{
  "num_hidden_layers": 15,
  "bias": "all",
  "init_std_down": 0.00456,
  "optimizer": "soap_variant",
  "beta2": 0.95,
  "final_lr_fraction": 0.02,
  "max_steps": 3608
}
Each number is 500 + 25 x the weight over its row's rms, rounded and kept within 0 to 999. Layers, rows and columns count from 0. Numbers have three digits each. The size before them is the row's rms in percent of the matrix's.

# layer 2 attention query, 128x96, rms 0.199, rows 0-127, columns 32-63
089:511538511482475546501501514521534480450458487490518525512486485498512511509497492520451483477520
110:487477481485505529490471506442516525505475473487525473482526482474484505508529502498459496471511
104:521497491519526507483506492440513457543509469499468498517514508520485502487521479482560525483531
114:470486479463534529535514518467425463510488503514488487486483537494481498544483546487455490505479
095:449514538465503530521493476515541578480479511500480498518480555503469494472474492513495456523500
106:492493515487478503579549505522469506447460476476517481440515508500480508519484530506447476478538
080:508511509467477501513460472505477506522515497498533539495479497536506506527464524527459473503515
087:524545506492495483504502469469489498560519506511442559531535489504481483521462473508488481506510
092:451486504474490502489508480482502523527522551538454484555463458487519513513487487512587519519520
105:477501500490505515530475530532478507494487513489535481456483513511471438536475527478429469505468
091:542491511491540488535502537491407529506471510498501487485525487474488444506495517486492503475496
101:495497511464468507475534508506528484494466500481506468487499509501529513523501496519484474483509
129:542501483504542525471472516512530547437511464511490470516495431502568506487514492504509543463507
119:512506507533479433494462462463548537525522514501447525514490492500484504494484494544523495489533
117:518532504496511529453469449485541544503490454490486532506516469495483487459496465537546495504528
097:451461484536473470519516525491496476481502515497500529494518454494508459494517488491530535483551
101:484515529472465464476454454471526500599507470495480539491540492498484479464524466510497486494492
102:525550540509429515516496453496535501535478456482493495491512483466470500489519476544492470512492
099:522465463481555517511499555486421493455513516511532496483480525477513488543492534471477514523480
096:503481504510470461494467504462480436516458502488543511473519566532484450505501530537468475473502
091:434452502517450495506482482483507496440508513518489505486517509553505482477559507501515497508504
078:536476494469516549487478511512472508521500477513466485525451542534452563538458503529500510466472
085:537490504493506513484507455465529476542494506497482488510521443477499485486528451533502500489502
091:481543500528488492521459485498506523532534511495493487520492501515497500522459499488498505551517
127:564506533528492486468513476517526505536551520478499491506515457514508504512475454526503496510531
090:536522484499503501443533483528489527446505498479474535465493460551490539508566479508519503482522
109:547462476512497486481488530480512461546503492513528518493520424536522494523510516491492544519488
094:510529486549522514467481510527482487530480497515455482516530531498533495491523509473526529501462
093:433516512534510505510462517519456529446509529485532494480510466525499475548485509498493484483529
107:502512536481462487481486464514523528489497521480476479508502506530470478457492483540455452485491
096:527470469478518501463501503470487464524500505534486480509527474487521532530503473495518546499480
089:445538511498492499532474460488522566530495495521453528494479460477496486484508493491467495514515
110:547533510427503495485514515520518517454492497476512510500506486567520520541493504522476496479534
125:429513512501500518530492502501523520459468469500513461479487508467499466471528495509451493462508
096:535514530536499509499548489496496508498543490485452442514516469508485521462497464495502480480483
119:443521512464485495517497464509448508501493521496489537491528515543467530530498487531470472481470
093:467517520527497510552512498500530504513489498499525465497483507457441440519457488487523496495524
111:527510492507506417487512496524536503451483514489500516471491462559520501488493555496486512500536
140:518510506453473478513477468469502485494478474499500533518491567511430522520497522516478482485450
122:532534509503514470481519511536500524512489521490517546493527479468512469522461468494507505501506
107:517483509495482482499454502469470544565524498520483497514541478514525487481486459513529523515496
105:468516502500515477528448516515528528436516520490533497461480503563451460546480520515490498496521
114:483509513470535504481504482518454525535515520500494492486526527505477491459537530503471465466455
123:480522519510475474526508493501520532513461490462483507486531498463485494509492500510494463468526
141:498456480527539523453498527501491479478510530530483453497544477523552502520513490486526541500518
118:521477501539504462430512505445502502529492526514483536502509462493491515523505474502533518500513
133:521489484476484474467475493475477479542515498516489512485510475574490528528470491503566507499562
113:520432470534471485465486536504464486520503539523505456491492523499539532512523505485509541505514
090:491503498493496490499470477505464467591494439491506510482486502503462472503488549484521499487507
099:533529514527476518547540494510487492520512458490505466528466500509473516502498504525527491454502
095:501488502485511482497512510498452528462514557483543490475478487530557528463504499511496475468489
116:482509511502475525496478491501502455483463507501468519503516522493465470482517485503451484483482
112:514478488476493497487481488492525473518535468513489518504524446503501506494496509503556518499492
099:498447482500515526496474531498496507505482495534487517483520525533487518542512510485517543526495
134:542465482489484492488529498492508427536523515527468493503518484562509530492489502482525520517528
091:488506499494497505518521537509474503528462491481548496484495530467477487555515520465488476545455
160:554462479508517539531490498501489493562535480522518474472510487483492482500524500475505522500502
114:503479470468515535479482491468533477558490501530485511499484491514499511489525460493548531497528
153:574495484497519496465477510477522494536518517523468534545503452524524504512513516487507535496489
120:526511476519520528484486528463492493536485482482485515517474484493485471526472490479506541448487
117:486520561511481477475511483545547530454488488467495525512520503521505472493505469524436458502479
101:505501500512480542467478493500499510499482521476531523477493498513490475504474472486465491449451
145:510461457481509550487503499459503455510507492531465508521470479526521544524488485473548550497490
114:479506503526490500506531525494475460491506483495534502482508483462498442461457515479528515559537
095:463467483499453539553512515504499496480491519536493444523459563484479518492482520457538525511520
098:560500474471508505509499515480476480521470475502483449476521514515523503510519510501440511491490
088:517502526491487520507516478506506508512498469492527497520500465488527461484492463537558485477545
075:502517498465491481525504491465508479474475521497496465468498508562483500555539526492463472559475
094:474489494480537522511519502492495531525500501539460525514494493501532532492514509459525518543520
077:491492469525514518541523501516501472496506462511499495525523518479483505461497491487504547510517
094:483518520496482489454514467523508485509496529473503516471516472537500486515498472531507463489476
073:511559514482456490537503509520484462540499524512463519476481521525518486515473514500514472487496
091:498509498479496462519477495497488487469550486503506544486505559472510495470509535470550502559491
083:481530483517519486474462520520522517516475464488469565514497494488489525491456525474429510522474
074:559527514480479529524521512516461424534491495502507476490487506485532477471464497510437461492494
084:471469497480466492522476510481484505513476489501500519502504568524500494544513532493439466463494
099:472466504503522454529451522494487506433501496509493441517483503505483501532490549512521506531546
094:513490532492460475494500473477470472557513505510502489479487466445495447471531505517503481503519
088:498518520475495520456497450518513488501475514500525477502469501515508470496485502503476470481447
083:473496476541515512545504551500447464492517520514500483510476529492513489518478496476503540502509
095:518534529489444484478479492513494488542493508439495523447536499529484475519465472525492475478511
076:478478503526505552529462516512439469508526488483535457486461501515466470526429492481527496482498
076:497499523437544511470506476473531547507465522502507505542481509514522507496490492514472458468470
080:539509522476477503477517473471524518533493495500462516514522506493499466480509480537438471477431
109:494457467494510495507456530509449478463518527508532488495490496546516510552481529461543537551486
075:466498484531526475476476519500473440475508494513512468447492511505486490487521512474502519533495
080:555491495481510529455517485490555518512496485499513504499496474539537542522529533524479497509489
073:504492481516516468493544510511511500539483491499521503497553413519501491494534484503474521461491
092:530503516567519468479536512504467473532531472500519549456558444495514497484530483497510493511511
085:492490494521493512478509501488478498548490545496451496493520549493516495461510467508536501466487
081:526502505474453443428497505498518450536511500494485492496517457505472524506474493535499490451478
077:533463452521492499509485510518506500531493464520485472498517480478534512494498495488432544483503
083:457506493488505471511531466457515497525491494531497527552493515465493507515541506503484494503488
097:538533496488487542485523503529512483523484519471476498482517476455533496496494470502437483485471
085:494492483479495523473479495461456477501553520487515519460505441520526493547501531478492515513513
081:468503487495511524534488535507507530508499474490502455466512511499486451494463499470552536488497
069:495481510454489528509485497514533556438527552520448489529490495519489473460491461499517517483528
105:489482441508551518488447512491472492490508503519501463515532485484516517495519569496511551493506
111:545512536471490467512526483474503449507496494463519446477502517519449468499482471523459464498508
111:464488527479471494498497469499437488493484503490528521510524502521496502525521496531477457500507
106:477538535501465489507494478531552500492498476446483510532503506499460493494473501549481448506510
110:495477458511545524525504499519453479514497492523501533474536504454487491527517479473507533513516
078:464513476503536486520481533518504497470495523489513524514507483490469473505536513436544547501488
096:516476533514425502509526504467455484537479511492513531523493494515499518546501493519464459491507
088:432532508510470463521467498461476513487470515499478546504502491493531504494517487499492489481548
068:499504521489484487532482502518461509496515481471494497481544484539482482535545525514485468554474
090:524522529493473477512467469478523525533464489483487483474499514481512489523457458518445449523505
088:493505507483479508487540473506554474477481482502512491485533531525536470470526488511494472444488
076:528496504502515442418493511507505466466509508502497466512536511509483505500487530506575518505496
078:510493507507477528456518499484462480496522526512512479484488510463536478551500473464512477534466
095:528511526492456489485485455461518549523441481475485556535506497507524499514451507545489483496512
095:431492468512518512541508531529433523480532494511483508514469512520509510536461478448529510487496
136:517504555486479474499504460493503508539479471451523498492520517513475472494504491542454430482493
089:501457534559463525501538499494488474478517505472508486484528490519495503505506456540471484495547
086:496483475503529503478537527495467512493493522491468502465501464480510521538465502450522523528470
065:542456472494497506501502505505554504497470509519549546475513432495512529516469480503520508477483
110:469479488522507453495477522522454491469519541517494491454517486502523512524495501464536531548495
074:468483475491504487495458468532498549503515458477526524484506485535497530519575532524540507498493
126:485487422497525506498471529530536505491479510535496514499506481487537558536555516484531560492490
077:512486473501517492493499532528520504536492463503514450520544541501540521501535505481492523509517
081:525512549477469506472527494497530479531508495515509448541491543486491519480477488507493456491518
091:511495523497519513530517485525496508527483502486504495464471529544501479463495472514475459519491
066:489490499544537481486472505484527545519519503514496488485486449509476499506502502497483521478481
106:470460433525538554535456497501517526472481465531501524506502500512533520489484518491492551481513
090:501535568467492466500545506455490499495485541465494497483496525441490464488503462520501460528503
089:477478466525497489521494499462483537463521525483511527473473527452522481534446518457490499520492
079:497496483505533534532469527481432520447489527472526536474484480538502473503477509516514511480496
103:496528542483446495494477494506503501518530493502529479496523505508466493499488504537472446549495
# layer 2 attention key, 32x96, rms 0.165, rows 0-31, columns 32-63
091:490497500526490442468508520496468487499467539458539533512513484494481550511494490481489485532521
117:515517494505497494525554506503490478518533505559495502517474494505513463515461470466541479536504
098:508490451515475490506474520514547500488500516467495484457509495535479494489501544526486501455547
114:476484493529501497489520505515491478493509510486513482499501556446526492496499483507497474487484
099:490511530513479509507512472440525455499471496456499491492541521476470474493544472483525463507513
112:461474541490477457488524504472537501461487539498517526511531493493500532478503517483490495513491
106:462483478529503536522483456504499511512477509528526508511496528480501534511519460510563533493480
098:522507485503514467519526473506491499507472488483521457496515515485487519471532527508457552461511
092:511488462438535542472527470514515477500483522460535506464528523511486494512478503512497497481500
084:467503486543474491504505532505488477472483452512457538528466532452519555482475483485516519506515
091:479491488511541540502455506532455516485521489539525483486491487465502475446538488498497454482485
099:528479488562493491470515493517506504525510538518493504485491482479488496520524489461550507528488
115:562502540487497488483485492537484527567483525459501512448520460499459514493507507483446488496488
101:519510497521540536529494508498488523524458486467529474480554508553489477529537497500431536473485
112:521524480502526534461529470504526486560479520507533496501538499497478553451519474544518466469503
096:515497559460505543499454543505508525472489529492505505496520499500490516506443472527438528540496
096:499527473552519529468509516516563498458528512473463469518513492486497524505514498523503490477501
085:469542477521548470493512527485495511500444496468496506507536501503534531507482533487543565484482
096:448491505509486503520482479513464499484539471516485539522480536456513474489490545500494486498516
081:510506439525530513514478497512497512492505496469484492500497501540515477514531471490545475515532
099:501479531476497486496478512494524496429493521442523524506486503491448516496509517483512515478473
081:487509522463503508468527503502489505562496521482510451490527521463504468515531450512487499534478
116:515522520495520496485549479496500526505519532503513456485521483513481495529500501503493508514520
087:520500523470511524478543481483477450511529504507470508513477512501464477484490501514495529514466
132:532505478528511521475497475506535507511498492441522494472560483550517505484541481536502522476476
099:509477506533493490457492533507578529473512489482495497514504471541498534502515466519457540481492
107:466506506499500493511454527545444519504516535471502465497552473555498517511511529521450533508516
097:500496503508478478512504495455523484501523528526509502507487491520442474504549486502523513534504
097:485493482461489549521437495486484507480474493501482479475459501485505531471478527495498479503473
092:493516489541522503512487475489528522502510471530497518510503486473506482498529468488526551499476
091:512531509487475481491482509545534503549503477467522454508533502518467500524521477510482505517459
098:576502492511500506493492553479490442493486506481481542516507542500491523538489473492471478482490
# layer 2 attention value, 32x96, rms 0.204, rows 0-31, columns 32-63
121:473463503516491532567514505447472508489510517493529474472499500484476486526450450490497493489493
136:511494491500484505477507515451486475477495524492482514488512505494441516510521493484506507481495
097:545509503508521485485525531508491522499541490505482475542467429509489520509474498520481503464477
126:505517502496510556491475515463517475489475450483508534515493499504470491494509503506474498490441
100:535532495461525491502503493495540487520521504525476478519510477443533492478469489511482496439493
085:505531496460534485498485486536491490505467509505499469492506508512545487479495493503467500505474
108:482503511480478476484491477475551527460481508491486452502505521479480504491530550514494498539526
105:530473506515447532504524491484484470494549531503496516453490486527483467469494496495517495499500
107:522492495527489474516518515520509498475489519472551511476511490556514511548491498495510500458559
106:492493516481467497471496515468526473460495546501491524514463508524468486511464521501501503534494
103:468522505535508519452470492491505492516519505487499526523521501485492506507504468503538502507544
115:536512505518499482509483487503524514522525494494470558464506492459474501480509486500493478488515
091:478512501517484508494510473492523516497519460492463525505484563466521534485511481494515498554513
088:482479503475493531473568502492487484471494537536430515527525490518525511486519453474484505508485
086:492510500489499508516535480482456509532437460503467538508487516506516454483494466508503498502491
094:509488500491501500476529475478553484547503495515542502503458503516477521486490474499500489506506
085:509496504515515472497458490508529529488488500495479512516494509532447522491535512491463498462528
084:525498502522517521521492489483487553529530468505475552506463477480508503452458486504510509449489
084:460473511523492535532497497513502494550481485527462502452525508504495482412500497496503501546498
094:528481503544481498500483499456525459496531423499474522532524473499482501486500486509526510469449
096:492494513486503519539500491462478523491515449499453475517522512469533462460506443505506505519481
114:498523507527475474498472483510532489456494554505454509490510513512514503456526484499542494513562
075:477488494468482479488502514461504453502522548523487545533585501513504506500481497509467501504522
095:509499495465503510521458499562490507488527499516486503520448514510516535534484499512516489459461
092:475496491508469519504457490553525502553479505487494502495445514452519505493484512497491508533464
082:500470505458504482502513483493558494498572545482539509466466487511513447474507527506494497525531
078:502493481467510500500510519496474475527520510511474509479549513539500525506556521496493492479456
100:479510496483499524541480501523500552507495519527450508510447511514498499523537466489518508489476
091:482479502512501510528505500482485505463496485491522521489510499512486498530477521484508499544493
104:501517497468524533470467488478515512520490481503499540558505509501497501524478529503491501527477
121:474481502522456518461565513503468514473518514490525476424563476461513526488510467476507504551488
103:476489498502495519495501492514517530514532533507528492496520483500470521476514493510494495465575
# layer 2 attention output (transposed), 128x96, rms 0.237, rows 0-127, columns 32-63
090:523495521509525490447470538486496461528532455518501512511518503479562521526452498523506488471485
078:525508429533515477514460485481511524555514538494500498515533494512491495498503494503496542503491
109:459485576510502482546518490522516507498485501465477526478516462541465487476515523509519445535489
091:532519500500461523497522497511482452461461512462502465484512491474522496519493517527497487465495
111:508487500547484504541521466522485474467509468467487532501503512459445544494510500465452492533514
094:504464491538451477475495472511517467485504446508471491507499497462481513501510479491469495492532
084:492468543443493469472512499497467514477516464479484488493524442515549474518504499518513440476466
093:452468505515524515488485522527508521528491518516519554504501505525478503518466458518497500500483
088:446468520507474471476559488557523485455477477499483476473493473520485492518465488518481457473474
090:517509519433506481497453516447449528517519506500511526498513511509532515482501492524496466489465
094:513533496504494501560455531470482502486505516501511497528489541482466526458508504482539495491477
086:499482535501491495488494522509456447516492476481497531527525455505474522517481496526463458497477
086:550502487504457442485471542478482477549507497528540476522539479504516488530466497475495477469480
082:514550543530508509521478498475488502526486491496514481494464537515506489485498562493535514496484
086:538505539477480486525488509487453506496530492471502463541531484491523498498523525468517470507481
102:494511498497471490482461555492488480526506479557513489498508519483537514524490481515527481469489
082:475507481459499503477517506526454518487514505525539506501523501519560454523508503519494492512506
075:468525447539516536501515463521547502498503534476508535465501517457448504497519501514509502540523
089:554552506452507541482476517472467469462506500462488457524492541465535507507515523534513506495501
084:486488459535510519528523450545519513490499559459523508489515506501470478535519482470480532526514
100:486525569501507573528547502532485500486480537478522496508470520494487472499499554493548507509528
099:520504482543482504495529475542493477489469505479505495504543464476475451540479493513431483537480
078:487513539479496538510470534511485522499464500512493537523454514515478541480491472518499508468488
085:502488568512499485525499492506470478502476450524487462548491475468501510521492523479477499507520
079:526507426534484497499485497478536514507503498540500470492480528483487493492504479444520544488532
087:505485483519535484445465491520488520512502537512532518528515503522464493509475475534471491524469
107:526477486497518506447512492516488509488464513494534460512479517541531495511507497520478568481506
087:489515539475508512483489515490494496513513456511507545499460517490506506479512513482519506516568
088:525515477506531484442479484470526492523495497551509513477464514507528482504501484505465552481517
084:494502565437470496477496539492456496492478501535496462512484495520527481512526512515528491475477
102:478491538490532531484534487501505510517478508451500547484432485510485465484478516503499501503525
083:488494498511536434493473513511499476492517493538485476494521506539492529490508471529496491511464
085:494495520491501507499472527483483453517531466535507520522503487477507493507457483488531445460489
074:513507472509499452485454486473481542536530551496488500508537487526486493506497473504495545511488
095:449491508565519485518533450517514472515505489518447523473493488534500477507496480514467450512512
092:513499497495475548500513524517493478470478526473508496486479494480518512516496506501494489483493
097:507499521511481520514522468522506433476495461471483522506515495464485526466495490498456464524525
091:483471494496473493500479500514514489495519462513498472518486515484481516483502486504462466490508
090:480466506492504477465522484501493519499488448490475465518521489528534531529496531514486452482479
092:484486512504484495501484496534490517489499518519496580471504489520489475522508469533481509492497
094:455473476523471439474528475535507486475484488495479506452494496518455490514478481516475452497497
112:513513513429512443487447539463489542509526531506500524501517492526524516485495517515494499519446
110:516516510469502471533442530466486527501516530495506542523508500506482493466521517475534520497463
089:486495528529521498490492502524474446500497481488494545521536473485481526516486468533492441496517
094:515491506517507418487465528494467492516527485525502469526532490497527519506470459485503483493473
092:497539562481491511518509528495485522500498501531498469496464497517523478466493504499525517497468
094:505496545478528500518470544489459530521521508482504465576527456487538505480476536498548496504493
107:493506489482487495507431524487508501517517486557538535500493507521484515502508489509522476480474
092:533478479462523485460523508496507520485470505499500506487495495527519507538505511499496523539487
099:493535467531500547516503467486515451496504527489503560440475533467479475489500473508529527504500
100:520554517476503567525500544485503478468507504479518448530491491453532511490493541495525498524501
100:515475494518488540489522495540505513494500570448488543492508481513468454508517486507486510511498
106:498532533500521585530549500513518496498477517490516493478463504465503469504496501486528531490510
101:492478465542504518480523442552521485486476498500491492476516503508498500508458470515453489512524
088:458530486520481487504462519511482521493497503534542557523468494487504494499508476500498512495526
089:500457558502503518493524497538443486534481472538472468547508447526468487535493505499463494505522
084:553515451520465502512480508475524522512510502523512468524486526477499499491527507443529564480492
095:496479480514541473463497461532517511507509535523467479514522508523444489500492458537484507503493
105:508489484478516503457548519539490541463454532462495448519468493505522511517524499523489545481525
084:484511498525534515514461525462494494510510468541546556495467506462497482501531497471540531512527
071:530499517504467490483518519486511502494523508539518487460455462480527474509462519504507502524496
094:503481488459512514464468525497518536499469523527519462501474484531531499505497537506507538518464
106:501568498511483528485558502485537497526481502470513527451472505474497485503508513476505498494524
113:490501484484523417476477475484487499493494503527475491489501485565474551514505487512474490514499
106:477495476524517449455511522492492492532527462551501463509504515505543512520478496463491536460497
099:521510438553529496505475470492511507537514518503478483498518475500499500507492491522482514499501
103:471490587469503521558491543507501492499496497484525544478525476496480492502519519494549453543499
090:510493479538477491501521499520505462467471484501498437466505490492479510526496508535494466485504
091:497487527533443541527471491547468442477474499486491486534517506510459509523502479467459517490525
097:486501440552459504479482459500509491491505479520501491517488509470454482487533493466476537475510
101:507486529436527482492514500471517526485512462472509492481533466498557525484496521495562444495444
090:496517506531513484463507505506515525533503502529539584478493482502538514486486470503484481494488
091:491495496523471483484530507510512490489503478531507493496509517491554502494489496504464501467467
106:532522510421519489484490482461483520489480515453479513493515500481536549498525500538525459497475
096:516516538478481536563494507536485474484501519455491443560508519502447486515511531506495490495510
084:498487553506471495508517510519447470509474501531518543518505459519479516547483489506468464499499
082:550503461475516480496497497477507506508509505512525434514483462505512510491451532512515472458498
098:501546530534500504493479497507494502512512498478510484479453521497513457520531520515502551468514
082:534523578443482496526505501494473506483519464464521449558519461509493514509509543486502469487510
078:550503469467527522442507505479492505486496518461469488523533527484543544496509519537512473481448
077:507504476459477490486504491519477508496492487524508537496530505520519529534515518510524480542511
080:479483469504488531518488483517515474509491530506530528478534531471466530510511501493515491541507
074:535510536463482479514520486487443467474507483454488447534513541510499536544504544488480529477498
086:502506466551514527523508486543534516498471522506494500476527482498493514516500485494493485537522
101:442512605474472529526525529554476486472503515508535490488481503506471447516480535504515480514540
096:517524491570504503510506472531487455485511519505492475476531498469492496525476468511453523484504
084:478537532444478536507508500483490495511474495486536580476471497480475513507514489484484478480493
089:470501577507483495509518514520443473495492475493486480534492473518476464525497495497455497498556
091:527502409532490498497480506498532516520520485520511465513480518507469478487498513472506541496541
082:494530481522543522459501468507481516471449559541477459527532489506505518499452459533482505493488
092:466506470537503474474492497526497536489461506549501469474495482509513482485449467536478532500509
108:474496506462478498496502514493482506535502470523533567502467524512475508500530518448517506517544
105:488520446529525442462504493481508494542519492547493523475473520491539499476501464479487573474502
086:464516556429497495493527533509468512468480507485507489497483516501507505512522496519544472521469
112:497513532498501491497502493475506519539495501485537583484477500508530492502516511472498505482493
090:493499508529511475504497506529464464509501515502455434523506505521490457499477487510473531501494
141:529477462515522504452515519449542497529510483517499486510526504507576508503485515464538505487463
098:538497469533539498493480456481503531550514490514503483508502462496558497518484504512469499485459
122:482509560481512530533495479489499529487491491494481513462521504530438503509521503510503486533529
095:491513510524465524510502501538479465494506511482502467521484475495479503508508513539490480470535
146:449515520517471508526473515563465473475476482492500494494516507493404512500508489546501486522549
114:466502477502452489516476508534480494503503511478500494519469478494442508476523505521448505477541
128:530487500470535472466514501461477478549517467525492480494505473526597501512471496490508495497466
146:519498497495520504465501512494499516529487462501495585480522494520551528482501481483516492496462
101:507482514515465504487478484468523540499534515447462561472498499512477517459531487510480498467481
113:517484510429525472487503502449527511512521491510514482488506522477584516526481498500516469505466
135:475515517496477521551476498545477488480514524463514487513502495485423494500514538535488495500503
113:491484530492486510476492537502470450503440447497495483526541477509511503514473495497519450492477
149:558487511514525478446510504454515493518491473526496454517509478493571493504458512484488496470468
127:532515518483475502475476490495518544529494520489510511480466493475520493495510509490478502491477
110:531519544458501501502472512491494484497515502531549440560529439469527503543445535494507459513497
105:523435465505482509502522533496530490506524532487469500517504509474518532484488512496510485489441
099:491521510487513503506494503517451464496487490537505514498524473538464513517524451506482508531510
106:488519472523502508495498471517494506521503515476491537488510522506410519483534496509497509510538
123:557476469467473480460473525495489448527482515491510459526499503444539511528459500475508500511465
099:465528499534549525551527473517522561484503550528501508493506499513475501524515474511505514552512
123:477527577511488548513538487544473482478489506525539481522522487509477467541486543519502504531524
150:519506494530495489465462502527483468539484478510487486498507497493502514525480480534458500505490
103:455515541484469511505500516546471505483460508453508517490467472491445508464509512488480495463519
104:475507544514473521513491487542458460481487490501494469534502469508443479527516519526468483518552
092:537508432560515510512497488497496516494540522518497502508477507509463487475527509496467564477526
123:524486500515498501466505502492494481520465477531488484482531488532543518530466480506491507507452
100:454527490531481502518490527524466501463423514525515489513492442516500504499505458497506504507507
088:485513504455478512494506517505485476514473484495533517540479488525451495470541521433501494493555
135:529508443505532466456530505460530506532502480514497504522484530505584494520507495465509526488478
138:475514498473467501524517519525461477502472530502519483538483504500483499517523504504501505504526
135:529496520485507502482511501466533528548507502484523563488464505508552501495513507451490505478462
111:491510498522464509517449487539434461496492472479467475510514484531453494519517500548475495502493
# layer 2 MLP up, 384x96, rms 0.319, rows 0-45, columns 32-63
110:520536510503487495514436514523489499524475520483540509495549537506536501523480440505495475472548
111:507485484474497545490500502541523526502484474530464441507497491485482524497506490542499504485521
042:504495570500447502529503445533559484537467496482522530529499511504513532509505510507488486536494
102:461483542499464512506491474498493543535517436510512528489492527440495456497519463506494490500497
082:520510506486507518499562476457505439520532480482456477466497498464544502498485513508536497505512
101:533469511475484527484476503444492503542518489496505441518499532483539504530520487504499462502490
107:545499498449556495538511506496506497523469522527465490476518496501503498507486485490506473512507
112:443512504492523516499541532493507514542499520503485468531510500491478499463557473540513492447504
095:531490466516446477503498501546536520516490522482524490484519530525471483456485470491442488487540
091:495518501510489482471504480454501525511523513549533528507540457528486510562498479537487520462487
113:502502483543457527491508449498493476513501554495474485547508526502506508479487527479513495500489
035:469499531475508502463439515479511488473491462459437517500500513482486459468500523522497427487507
112:477488476504506460529470517480549495489526487495507485533549505472472463490470514529467483551521
115:505523506521510529512508460530516478483489524477505510476496474519454503498500480522483453563488
100:520488482524498485519479486527483466481522506490510443536517496480489476482472484491537481582540
106:537508481488458505542517495502544507451499515460533419523528522511521457491460471492505471487504
099:594478514514531502530529495512521452521463515476484494487507513475486484484515547495498460496500
105:525492539508481461568501476511507497464484490505509498511531514524490515519468473521462496513532
113:538513511502481504500482475569497479519504501516481514527503496492485439527495476479459522518527
083:517518506492470488474484487524507504496508505510455449515508503507505513520501486504474521441481
045:485555527496474491494495448501501480532504525499531451507500499479466530489495489479436450542487
118:498501503527499489462527487480534491480475532510492535509483536498523477507466500508425489552521
119:481510534481484486481464436548480546549502548490506525554522511526479494519472479481487522488460
098:537475483486504492498489506509526521506498518546484491513487482489535498480553479507442520504526
108:550533510479487511471448499447491521521524493525486491515508507541539472500470494513551515509501
085:499547504510453513536469472499480482501502486492465460497538527499513461506509502553466462551516
031:475529552498501494540525442472500486518458458502506513492508505498492498481488500507472407486511
113:506504516516500500529479489521527526481486514520479481499516445487468487500511483497491519499464
105:512512469511501457516523514548450540534448521495522471493533547478492554502491470520507467505501
091:523519474503526468516478483541494514477499535482509472514531507459531479525492531524513451516530
092:493477445511541485510500500467527499515502489458465529460500507478505522470461472477519494509540
121:509516504505514500521468497522514577479503520508567483493506496533515554495455490531498496491486
087:458502514540495545500497424517474485492520496522511524475489469475466491475486478510529509500498
113:459520488488512491537516542551533457524501497481553479486517505526497514460523448500482478510471
102:483509477517537460476530486498503504533524500525487476496475543490458457497501472526457477548493
121:456513516496511533514525502486470504502528503476541491469518479531483476522483443488500501463498
040:508501547507492510484500491527474519470527460503505517464520512474491487509488497524466472484488
036:492517525503494525483550458476510522504502480495465557508501531482525443492498520502489456497492
098:512498502472471485522511475535523525486491513503489460488522507540465455462488519507470538473524
106:483544517504499479503498499516546551534468513433478501519493507466483496504494455519508535508537
100:496508509517487492544506496510530509483519511460492541487491481521484504513513486492501503458471
105:488473497484535506513542493475452445487457476496480497493515497507482495524493538526522470504529
116:488525502484499484478459467560512524530460521530500508509501514513460514490477483499465513511503
039:492528573495478499507518430507531488471480510496506503526509505522481487487503459508512446553478
121:483504496503525534506513532537540502488511544466521480537511507479488509464473486516503452531518
096:491500495451482483492502463497498468534482477492521503493548489484468492503505493526475528496485
# layer 2 MLP down (transposed), 384x96, rms 0.302, rows 0-44, columns 32-63
103:475491466487514508528524490523537504511518448490524536460507472535520461498501496496516532486477
110:476527479521466498512514500522541478461462515503466493502493484489494494477478510525506530472483
039:501486452507551468550491489470503467485462497534456471482501499491508486476472525482500487487488
119:538511505499549447493481488427508507493467495473516497495555500538497496450478512481511508516473
083:524495502483479521522486462483470447530466520528561478506489489507515528490492513492526558503510
091:507500459498508552478525518483507484523476504488539492530512474528518491509493465535520525487496
108:530467519509487492501467488469492494490451537516467549467497491500554489421501513530533496522463
110:499495482500500473510492526488511511480470488502516501503552500490570488484502503532491461450519
095:500514455507499539467561449474484534517503531507500499531484472471522493492506499485506489481495
106:521505476474467553439535530491506545513506509463489508504518520468511511508504513566498529519499
112:479490506494535505463564576501544510505506497509543523463498477504535464494487533494506528510480
046:535507530506507491509444488505495519507493524547539511493485476494489555535480495456479552509517
114:501453501493509476477471544468494489476518453510483507496516474555525497472503544484517544504509
105:537515500493501533457449488464502541549490501549504481528499519500523470471469510522502539495477
083:479470440489500485511490542435520481511499480519508525509530507532511544515560482499519503478482
095:540487496489483492502468541478508455525503464493531460509533524492553483555519516506504506515531
103:501497495504499541484540512463498504527470461498525509491537521525490533548474512499549522468438
099:541467475521472507487529492519553469489489501468483530480478489499544499498525510503511521515489
105:518528445501524488486510476526498509496505482495492519508551470516506516501520516494496564520544
083:497502514537448526498509538452513501515483482493456484507507505514534485509533522505500552487502
054:497497447493518530432557538498494487493513473494515512507508494506514495481445532519505537488522
118:508513505526502506520489541530510486519451518500505543510490530506569483522506509509497486514492
115:516500512520519526504479502469526504496463437517514520532541456532459501496504490493468492488464
083:530491459480477521474532483508530491521510492545501513495533460515531473516536478503539483448482
101:504473482505501563511516517496485455498479538499528456505552486509481495468490468505497476542475
097:465484443474490518521524452518537544510511499512478484495487536496486512510498493554476522491511
027:492517502505498492482463459511497502497562533478486508484528502496478534544535509465550514488513
105:491512531547493474454469514455527508510504479512516496489454464493511555506507508514487513481491
102:455485487547518507488471486509442538494484502493521522486491516510525508529506501484482542484503
086:493467485483505508488530505491504531526466468538532516485505501495494533506511500515506555436532
093:483504506524496489475498506528513510512521500512509508504470517539450511514502532461501530522481
128:481501487513496504508566501486503560530526501456518483481519539501566514548477456508494525461514
084:538501510533492492440481501484542514480530500443495451455536495492512487502506467510495499461489
111:523481491517506521524541505500503506504454524521529524483489493457541489494478505521528550471486
093:500505454501529497488490476515511509531552510508536481481488520474541485506526465500516515501475
119:548482499442529458508512500488492524520499500502527505483510510489532492475459520548462473498537
040:505472480482540503502534521499519482513472510535541507508515502518507535538482482574528568497510
046:490414502514514525486497478480481497498475486527526500520479495532499509485481473537516497482510
094:512499489536509455496540460477507472488491464539527557467528511472501510504504467505510551478519
110:539502474467491491451463469479492463467515494463516422492483460486554489478517509469508514552470
103:492441498489475484476516505513510487518527464551515500434522502528464491467485514465552507494528
105:517555519543444466517483494521495538507488525466478494472440518515470490474550532506511511461516
115:524493568492499568519507498504521484498437480511479546520507472504515524544466521483464551502491
043:511493513476493523510480511436500517511513496568498473467486448521485499505479498479505506511520
123:482522502505517502528543524508509480503465498544527508509546486499501474496486505508559476502503